Part of a small language model's weights: capped logits.
Each number is 500 + 40 x the weight over its row's rms, rounded and kept within 0 to 999. Layers, rows and columns count from 0. Numbers have three digits each. The size before them is the row's rms in percent of the matrix's.

# layer 5 attention key, 768x768, rms 0.0244, rows 157-207, columns 512-639
122:528469481442566522548558434516534474533559516516483475399488416521522479500555481540463505514474528486469430589488482481491467519483452477529456510492481469462510527488491574523458504474538486506508497450498521512497536455415510484516381539452515533488474529522484514514510541492472523507453484434526466542493472474450564495494465501461473574499501511484547410515514424462496496541519
117:468502465591571457491504544498522521470437448531466418551501606452573513440551457529577543557486445545500543470500457522447498475486464529516496526543556509476535513526585536544413503478479484468540477532428459562535489481490591544501549416558498532511470501492489509487494474538563537521424474469494536526438493478571506430517526531486593512487487534542543551440457489518487481535494
118:543498453602461460517550500507527574467491590597491554570522550470391458519434541535512504474481459498521517516475479471522434514510533434560506450529505527516422554581556530502539567445577504494539483505465506471532558481520469464536430493499530554460464521556467544502506493512516524455459468404549506458520542596555481573531529466484621443542484558520547483526529543512478491453478
121:507494545464467480487475481527486549535499576423542487473530456475484535442535482488464541597461544519460468558579482460479487502455477456499491531479537559523557500497484471605518476493556444516462471590446483492524462511433443503496452473488444460512462499521536468497473539518445514510558574541486550519459497515462509419471517445521465457547551433544503535480483513494558492492623
118:476506425506519508421480498531463558490438552478573510617496526480551519436498519560484549484528454537483545426523539526543451495562332464502495542576523514476553487466484543500453487544460581484499572516587561561458490449513459579542463513470504518472467533543457536525540470558463443493394433482535447501475535620477443469489586451553514497558499545492502473506467476472567481481464
125:498487479505550460502461516487484453484479516524497545469485505397535528526512482450574529510441511544629473443511480482576488479460460513419462496500416473496483454510466428485470473534564492515475485514527548513543515547513411532560424499509454444463484508486495516554588515474399526508547479329431464480436506555494527482487421487505532515520553532549489491487496424487487502460542
118:592529480469455453502516528430515497575552484442471488516471519508451531541483508543528542429597499474454468512462509531487489472548518462437508415471481549452470466416548496463471464474536495510454471519509505451489507540456517447478459490543438504534487469486500421501519529499470540480546474542516415529454442523496487489557525532498515535529566565472460482533448494488454467535509
121:446496552490533507497491468507504517479492525460484424493508480483469436525502572534524529487467478496497529499500451468544524474500514494512524518506447421542479508531470502481441481549478472488482480515513457508499508476565525523515465498524460514465594492463524443427489513485517472498400463439467537539522531479538460554502494441513445523512549483543481560448455479488470492438493
124:471530455515445465449489477520491482488548484490553563560547414461426371534493529492487464506390468458522498493510568536496429495556507526502472520499539481496513471559576557477503543441470551531536481500526548509445446541530488462490485505527452495516429487509473508415513439552521521605530524488553447573569530492496484481441505541479487491442505510489546479452436471538510520496485
120:502479514530512499536462442523538498474502501540436584395507406473513448528512509521574505483509466575445485498535486532550570537482512513498499464494503531509522490546495487456477496504538567451529553505418494528569498532421501478583491456574496497483484524524503477532515553498507472526448438474535467506471502524485509490487455490447494477522447445443497475549462479513469541573487
123:486480525503412546558509448458482522499495497502541524492487520466476530490497475439495527464453530463480530522489457531570438474470463522474502464431592449444534507465421522526542473531514504544522530468585494455488491559509472503579443456498548449432571460500498517458509552539458509456556509487501523506580476534509483530416576546470483431562503489441460481522422488482512561543425
118:551514478503506504484425437445508548485432598552475505476399526487541477475530469554474559524464516498468489475521524486478528530450514592506493469485428518548535528591462460510474451511543459515549520503560526452591519497509472474551526523502493484472544497471525474503509583542450527566507460448473468616466560524461502424458611531528451518532479495538448533503457444567442546473415
125:486457448574502504497467481532540499424432496450510494462528454517529508457461451554440535500508555484484553554489504493537465436531461541492470487555489517504486450460527542504537472509504471590454518527492504488586494471536556525448439509530481514547504556547487521570501551526541467469390445476460471499517522530474510512513474474485458494420561457517549471429560495499488510459431
115:453532550515500515496552444515524404471466457489530454525474427492469541570574452441510522546493429599529414477491513532459525496521528537557506414442583541529473546491501490515433471514442468501424554448487471555483450532495490487570460518554544464547494469514603479509477570543453461478494577464450528416531495524454587545508504568526478543403507370469477509453503493487475456456431
115:483450502476499524487456488476567486523520450457541499502535463471548549536540522503495490449496442502525508483580527420524513584394493470570490527513563457498577511482484492522545465564459438546511567444517501521513514555431534481502458500532520416454463593470568493579495552394447503523500584543489531483504467493543535484486506461492416471522535473511494507515527503498516525495452
118:506526468429507528516548564528500556505514494463508488556481460465479447502495440602538458514552482506460461460593530520444543459562449471544469470535457527505472490517452542494477501477506459525479543515492477491486545512530490604546472481512536504512542555516575504521484472441468504510529511559530560531474454542505516483508526555500456501504394452533526430492462575541453478478571
127:486541483439421488472467480515526568490600513423525551400450540542547510468538501525497470546519422498563443514512501494499575516472497520477551516455510569624527572518439489532502474537428509498485597552570533552426486472529494469504568468535574460531478502457524556546521481481495461416555579441474498460444518531499517475479505503557542544530515456557518526543470557478563493481464
120:546461461516516476499502456448519489545495455491565487564472601570449535504470484558491466509494535531497553442513412521519551534526491503529558546483534407476451564490438512549517482481565559482533603474488450474556569493519463529489491552505555491471495533491521459464489523430494556552477559466528493466532516534463504494508467501544560506472477454522520469448520527437512540505528
122:452497504549520519447536548456473543438473449460530558482491448437464579508456526509524460490475538463502512569512486504511552498460473420529383471520541475461518502500469532466463482474475530531470472444505466439447497535496455442486471500556456547506593501428520464581547556456501482478496408505556437494532493473482501620498458474480433476539442484479484457465587498491492508523572
122:530562552521510518551435446485528509501511476538458547496524482449527504476535503441526490576511555498513521506519562509504419477609432512570433500513539515461516479495465437535531542520457581470568537399479506531503488509439541521569484506508508503548474538522531532525485510530426514498495497471517466525538492468554523481437524544478584470540479527519501482556572503540499477492497
112:483537541542535495433573482476542537503581548483442480516524500553545578447503523546439510454462550571452506483473470543496528497490525491462474443466491505500479537536503433519557491496542483479509562385460438522426564455460528491536498551499550442475470551477509513530520538470508533489534497521552524471508476524550530511512512459468489470515562500500505486519558406500420505533498
120:529548452499530540487585460494571431564500479479564421469477498538432551513491495476531501504487479562491515412467462486429492515557501460478510500550502529497511445510517525411527526485429528527499482510519511490477459487475559467489522567499466492484602401572491444575535478483508485520494585509518470478462455470523512493536444516524569533558536458442510435504483540467548461551544
121:497468441517498599508465488485519495512507459552498628518455477518529540548510508532431510465469559475583559464479513547506475480468485480538537574475470500464489524541565518446449442569484496474484506549498484484491487477437518562425559485490511516546485504545430503485526487493500540518456476441506507547466557522496457504562471527518529547510550453475513533489520476397462437469473
112:507456550460565514433504513482559506551441475414492530472519478491504524449574515500519513511483495498497436569427602484554563535507457560463533523496570536554542465466495526419491460485510521497514475543495503524489498501481523540518444458539504521524490416472499489485593564461532538506513492520528542493530422512453544487471448497434547536513534498554550537506501462453463531530537
122:540452528392507493508485431521475477478476439459550407472522512510552519498554434501530521531630432464579512454438455519436508462479473482488522529521514480526491524523516502525507536472536512541542539539475503534512539514500475526481525508550483544605458477473507525513462486536525526468579541490493518508535535518402473493466512517532527486568561453461494552536454500456422504465496
122:587488496540528501437505516538536484501503511529454497487489527629554527504493512534523506514551537499486480549525382491509471505459449473445464447521419513459465411532507529434454518503562494469497426499525544515488516497565497456540515454582420495518579517514431498476535485521502481509491458509552405535483535496500522502557540472530450511491445518491533385491551466514506524489521
114:499502541550462541506477490503551481460510497504487541496479490525470398496561502491498505481513494506495531534508517568414499524485533499401471549480452497509532489486572464491556559480442499466473463427507460481497566542481483461496470506524464506496537466511495448425530514516543457602495493568482512555450572520509503527506471519518500455451566503443519498557564538501537510511558
121:522565454471516482526534437553520420533464503482523419489477564479501477499483518465499464458503472477452511460543596509578550481484363473577456528461512476458540466472548510523513486453531468581560597469427522495429456532560497536503494414495537505490509430415454494434532514446458501562516495464481604448467524502414527464563547508478516491438440515448438564550517551418376498540388
122:574535530510493408505473467462612560515471524499548441539469540440555510452462519497521489568501493473517558458515480506498478521518547553517507521500503549484568480533537569524479492455570559495500445519582520430485463486543486537471549432520486530490526495456507526465526490495532507455453460569495465524501511498544555516523476455529467526416475545548412473487497477551530462539570
109:528417554518534522469519534469512505442542423525482505505490548543455502536481477432520523514522499538533503515463535467494527488577539557486594460478483460507500501425471453512572521501543446515479470452512514477532448552509582452467560480560501530516525577513474585384480450434540475489566483435474447489528501509521491539517513511545533448506477468544511502508499535488603468447570
118:534480541462481500457514473461475510518449522495517523502457472443480487483516479622487484537524511526488523442550547476502426542500403510518537504491502560511573553506475467471402474439433508515586493585487460472583466482547490489426499484536511524457448498522519479483501490495498456527480440554439666514502518548514452526523509480504454477551584463495422502491432464441507500514486
122:475469494507543521563474503529470464570470401448516487484439436500526435512465501477520470497498497587480520533486510516468521457476451534461556529544450580428448530462519391460549418460536474466497460479524513458516494530484493500489461604576487533344497575527526512512408528543468546490505484468555466500546551437451527460446508505438457517488443482511603483477554518471526583540464
119:503474416488476503482448498560576572442508524496478534544560507565494537515443446464454562472514488490501525493519531485409470527503504579485526503553552477510528559488489470502473506529501523489558528499484495452459542519517505491480420468525530439525490551491522523472477520510477513522493552523514389523453488417516557451545542449486526565530490433526445496542530548533517514578533
110:475448477478457481486513467503446526504538564525492494487501459590538445533525521487523506488487545496515470445460493548453583472540471482420501589483538468530469491497466516414543464508418506516447471480489522499428466529449416541470495450525462454526507482528522525465493499507557456505555493494523487519506478547489565535422552533473465495508445511473507452526489468554507533549475
125:456488476461488556522544447537434482487523545504500498585593469572479542415565513561472459618519506485553523494466383524504434530404468498518546541540574466455490464488482522538462443556483497509441429490433497494420519553470458448501498504537476470492472478484499425493473488431429467490472515458593509533607491539492546472453529450485514493484518523505465540495533517478559512474546
076:493496479446536457506454499525534556451497487450529560512504495458516486456512550497535455493411444473589482501539448496510493512522497528460523573540441528524488538516456457508548509476452529502586518503615510441454524466539480522474513532481438465579492526543453585507514525538475543483541513534527490505512561473560469502430460488491413558477499523537510480488547529514535548457541
079:542520406480465466481486519494474526473532516509479475463544503475464446452578446554396447486496520458489558503478537464510518468482523457518563470521499551476526529477444541543492521466480511418541497433491481525464489431474532530550429480446483467571487458528467508501527489465416533578451475529427464512484437531476499520486516475435603459489462520562507476502518505461483525517477
081:454467469494491515484470453479429531499461491532496396516453481533404503554607551544440490473518531467531577545439511524442539500478552542514520482466544508498522403426539543570479506435582526459502499441443458512594556562472494497565467457487509484503485516496487525486552415467508516520523496542482520521553444478544558556485532499451479554483540491498511490502546463502470441503448
077:526496403440525505489449501533475590499471518560508536479477505523513456573524561498545498559511482459551462550492486515484545439553559496525548470479447518522485493489541559422489475438565503535517502473438510499489511445421520458533486505528529559497547512506490461540530458480452467525453484493513407484487552471456517523472562542466490526377505502531571498506517511443469461539495
074:425488474527531552437483493452468519482521484520450478524498441496432542492572503543442438506473490456517522496404508461490463440453498500487527529572585443458500435384523580569432438499551488458493540453547467534542511544534505533549493463446528451533461488480444518499602456474457451586494479556461547478523384498523528540436494461408535552520482542515489523511527483485520453504476
071:501466582467499493518515472438563468528467509484503519504514553495517464514527577428590551513487463486504495519484457549502469498473533574432433509476411458468467497529606473571452486439526558560535472515498501495618546598578540494461496438487479482497468525451543537416486514511515507510573531502552494458425474490538480495472520510520454550472542486455526493459506539513438538453539
072:449506529486545486458494501548472569534494489529471472519529493574392495546538522582427478468533561507515513505475545541470530513486558480510511471449505518522459504460525573529486477409577408499478508475385484536572526444503547505573500498529546595458523494457526523513631491481511498523454503507452482510546470514498485549584474452495585536497518476480528491555469472515467482530493
075:466507500475521513472447358430519496482532432530521491527498499458464452539516499472562583542496385526485497574473511523517473516478528519469581481525526480507532495483483464520494536493491513452541566500558501475518494524531537469514554536463465462491526514448526536467510478497466526444500444486559524474512475474509468559484471470405509437436419514486448514499539438469528500452590
090:458478570558536515455449519509511547412483443513464513531467494509440455543502558494501508501450512476568455498475459508537470493531446539448515560626510455487519539415534477529471498429494440444541566548547577520486466460513500433465506534529479426487468511502459537476501543534465470470526464522472513516495491443521467523489444400469490471586525518485507484475501528605577501428514
095:571516388513419532472530523484483507514530523528546457481489476497561514519539513482503499462519504498495474498456521497499524457564425501505456494577584493562509425468462563483516493543474484511505484524507350501471502586457477505511474469518562424533514511461468367454473446500478537530525441510443479502495455482514547468492530513531512497556534475501487538576457436530517408511520
083:516494617452554469522402465473528479498409452531503547494473514493478473535474468478546555639488438501542522526497484505500484525437458547545452545458502534483550514495495519498481495501473448547542499557503605516496480530449483483550511515521424548560546451495513548579466518505498482463507529381492484480495568473480454520497522420508470436464613521472450523457513574463536534457464
075:540516403523477496565493483439503462473502537508466425490510493478496464493535408510486556542532451475506570565486543478480497465551545525546521515349525511508528470520452493530486479553512572497559476508485516516533455510462532496435473509535494463578473501540477459461495418508469536481495487412538500469461388512501551517491490501435492433500536487485407538495507473525519548490541
070:552485491522529483488519492510456554572484518477492486476535545518481510512557491472452461422537536461546520452486502458498552472475481474446437494509512516502527428466484559480515441484574425430460525527359501469498467528450482569485428462513530562557455504518535482457572482468464499540496528521388465469447537494495533543538567496583444497530558511523476490515477557507474494523466
070:529489468538412464520492553444533429471563544460467515485487517458545547450402485483547499426536516544453503422531528512510443528511487484519508543476503456486458595569464450508511486553516519535513422522507488515515545512554466560384483498497503413530478563448505519452444503487468467519555565434514474530489492503546505506451498532532509529622475490490554444565485484585471523485517
087:523511545500423488474476542495491561483528553493492538510462498494520555486378577448543470487472510510558467569494503503515516435514526496462546515522501409472482508496503538466509552482555453511461456478462516497467488573506429493459418509498559521482483488434460479417541477519502460527502472444443419479410380505507484525453517488522504524572560533495638530507440497539495465544539
072:490502514507492467533508491524575507539534535492547523525479505515596489533538554468512515496505494501515473543498471526523537515566439517482589525616429498453508498501478416513535521479399499480544510569504511508469464520551491440513484581488454422359501530531466507519405537536489488442487532543575488561479555465533449444479479488520465514468517504468559487401535488513453499461475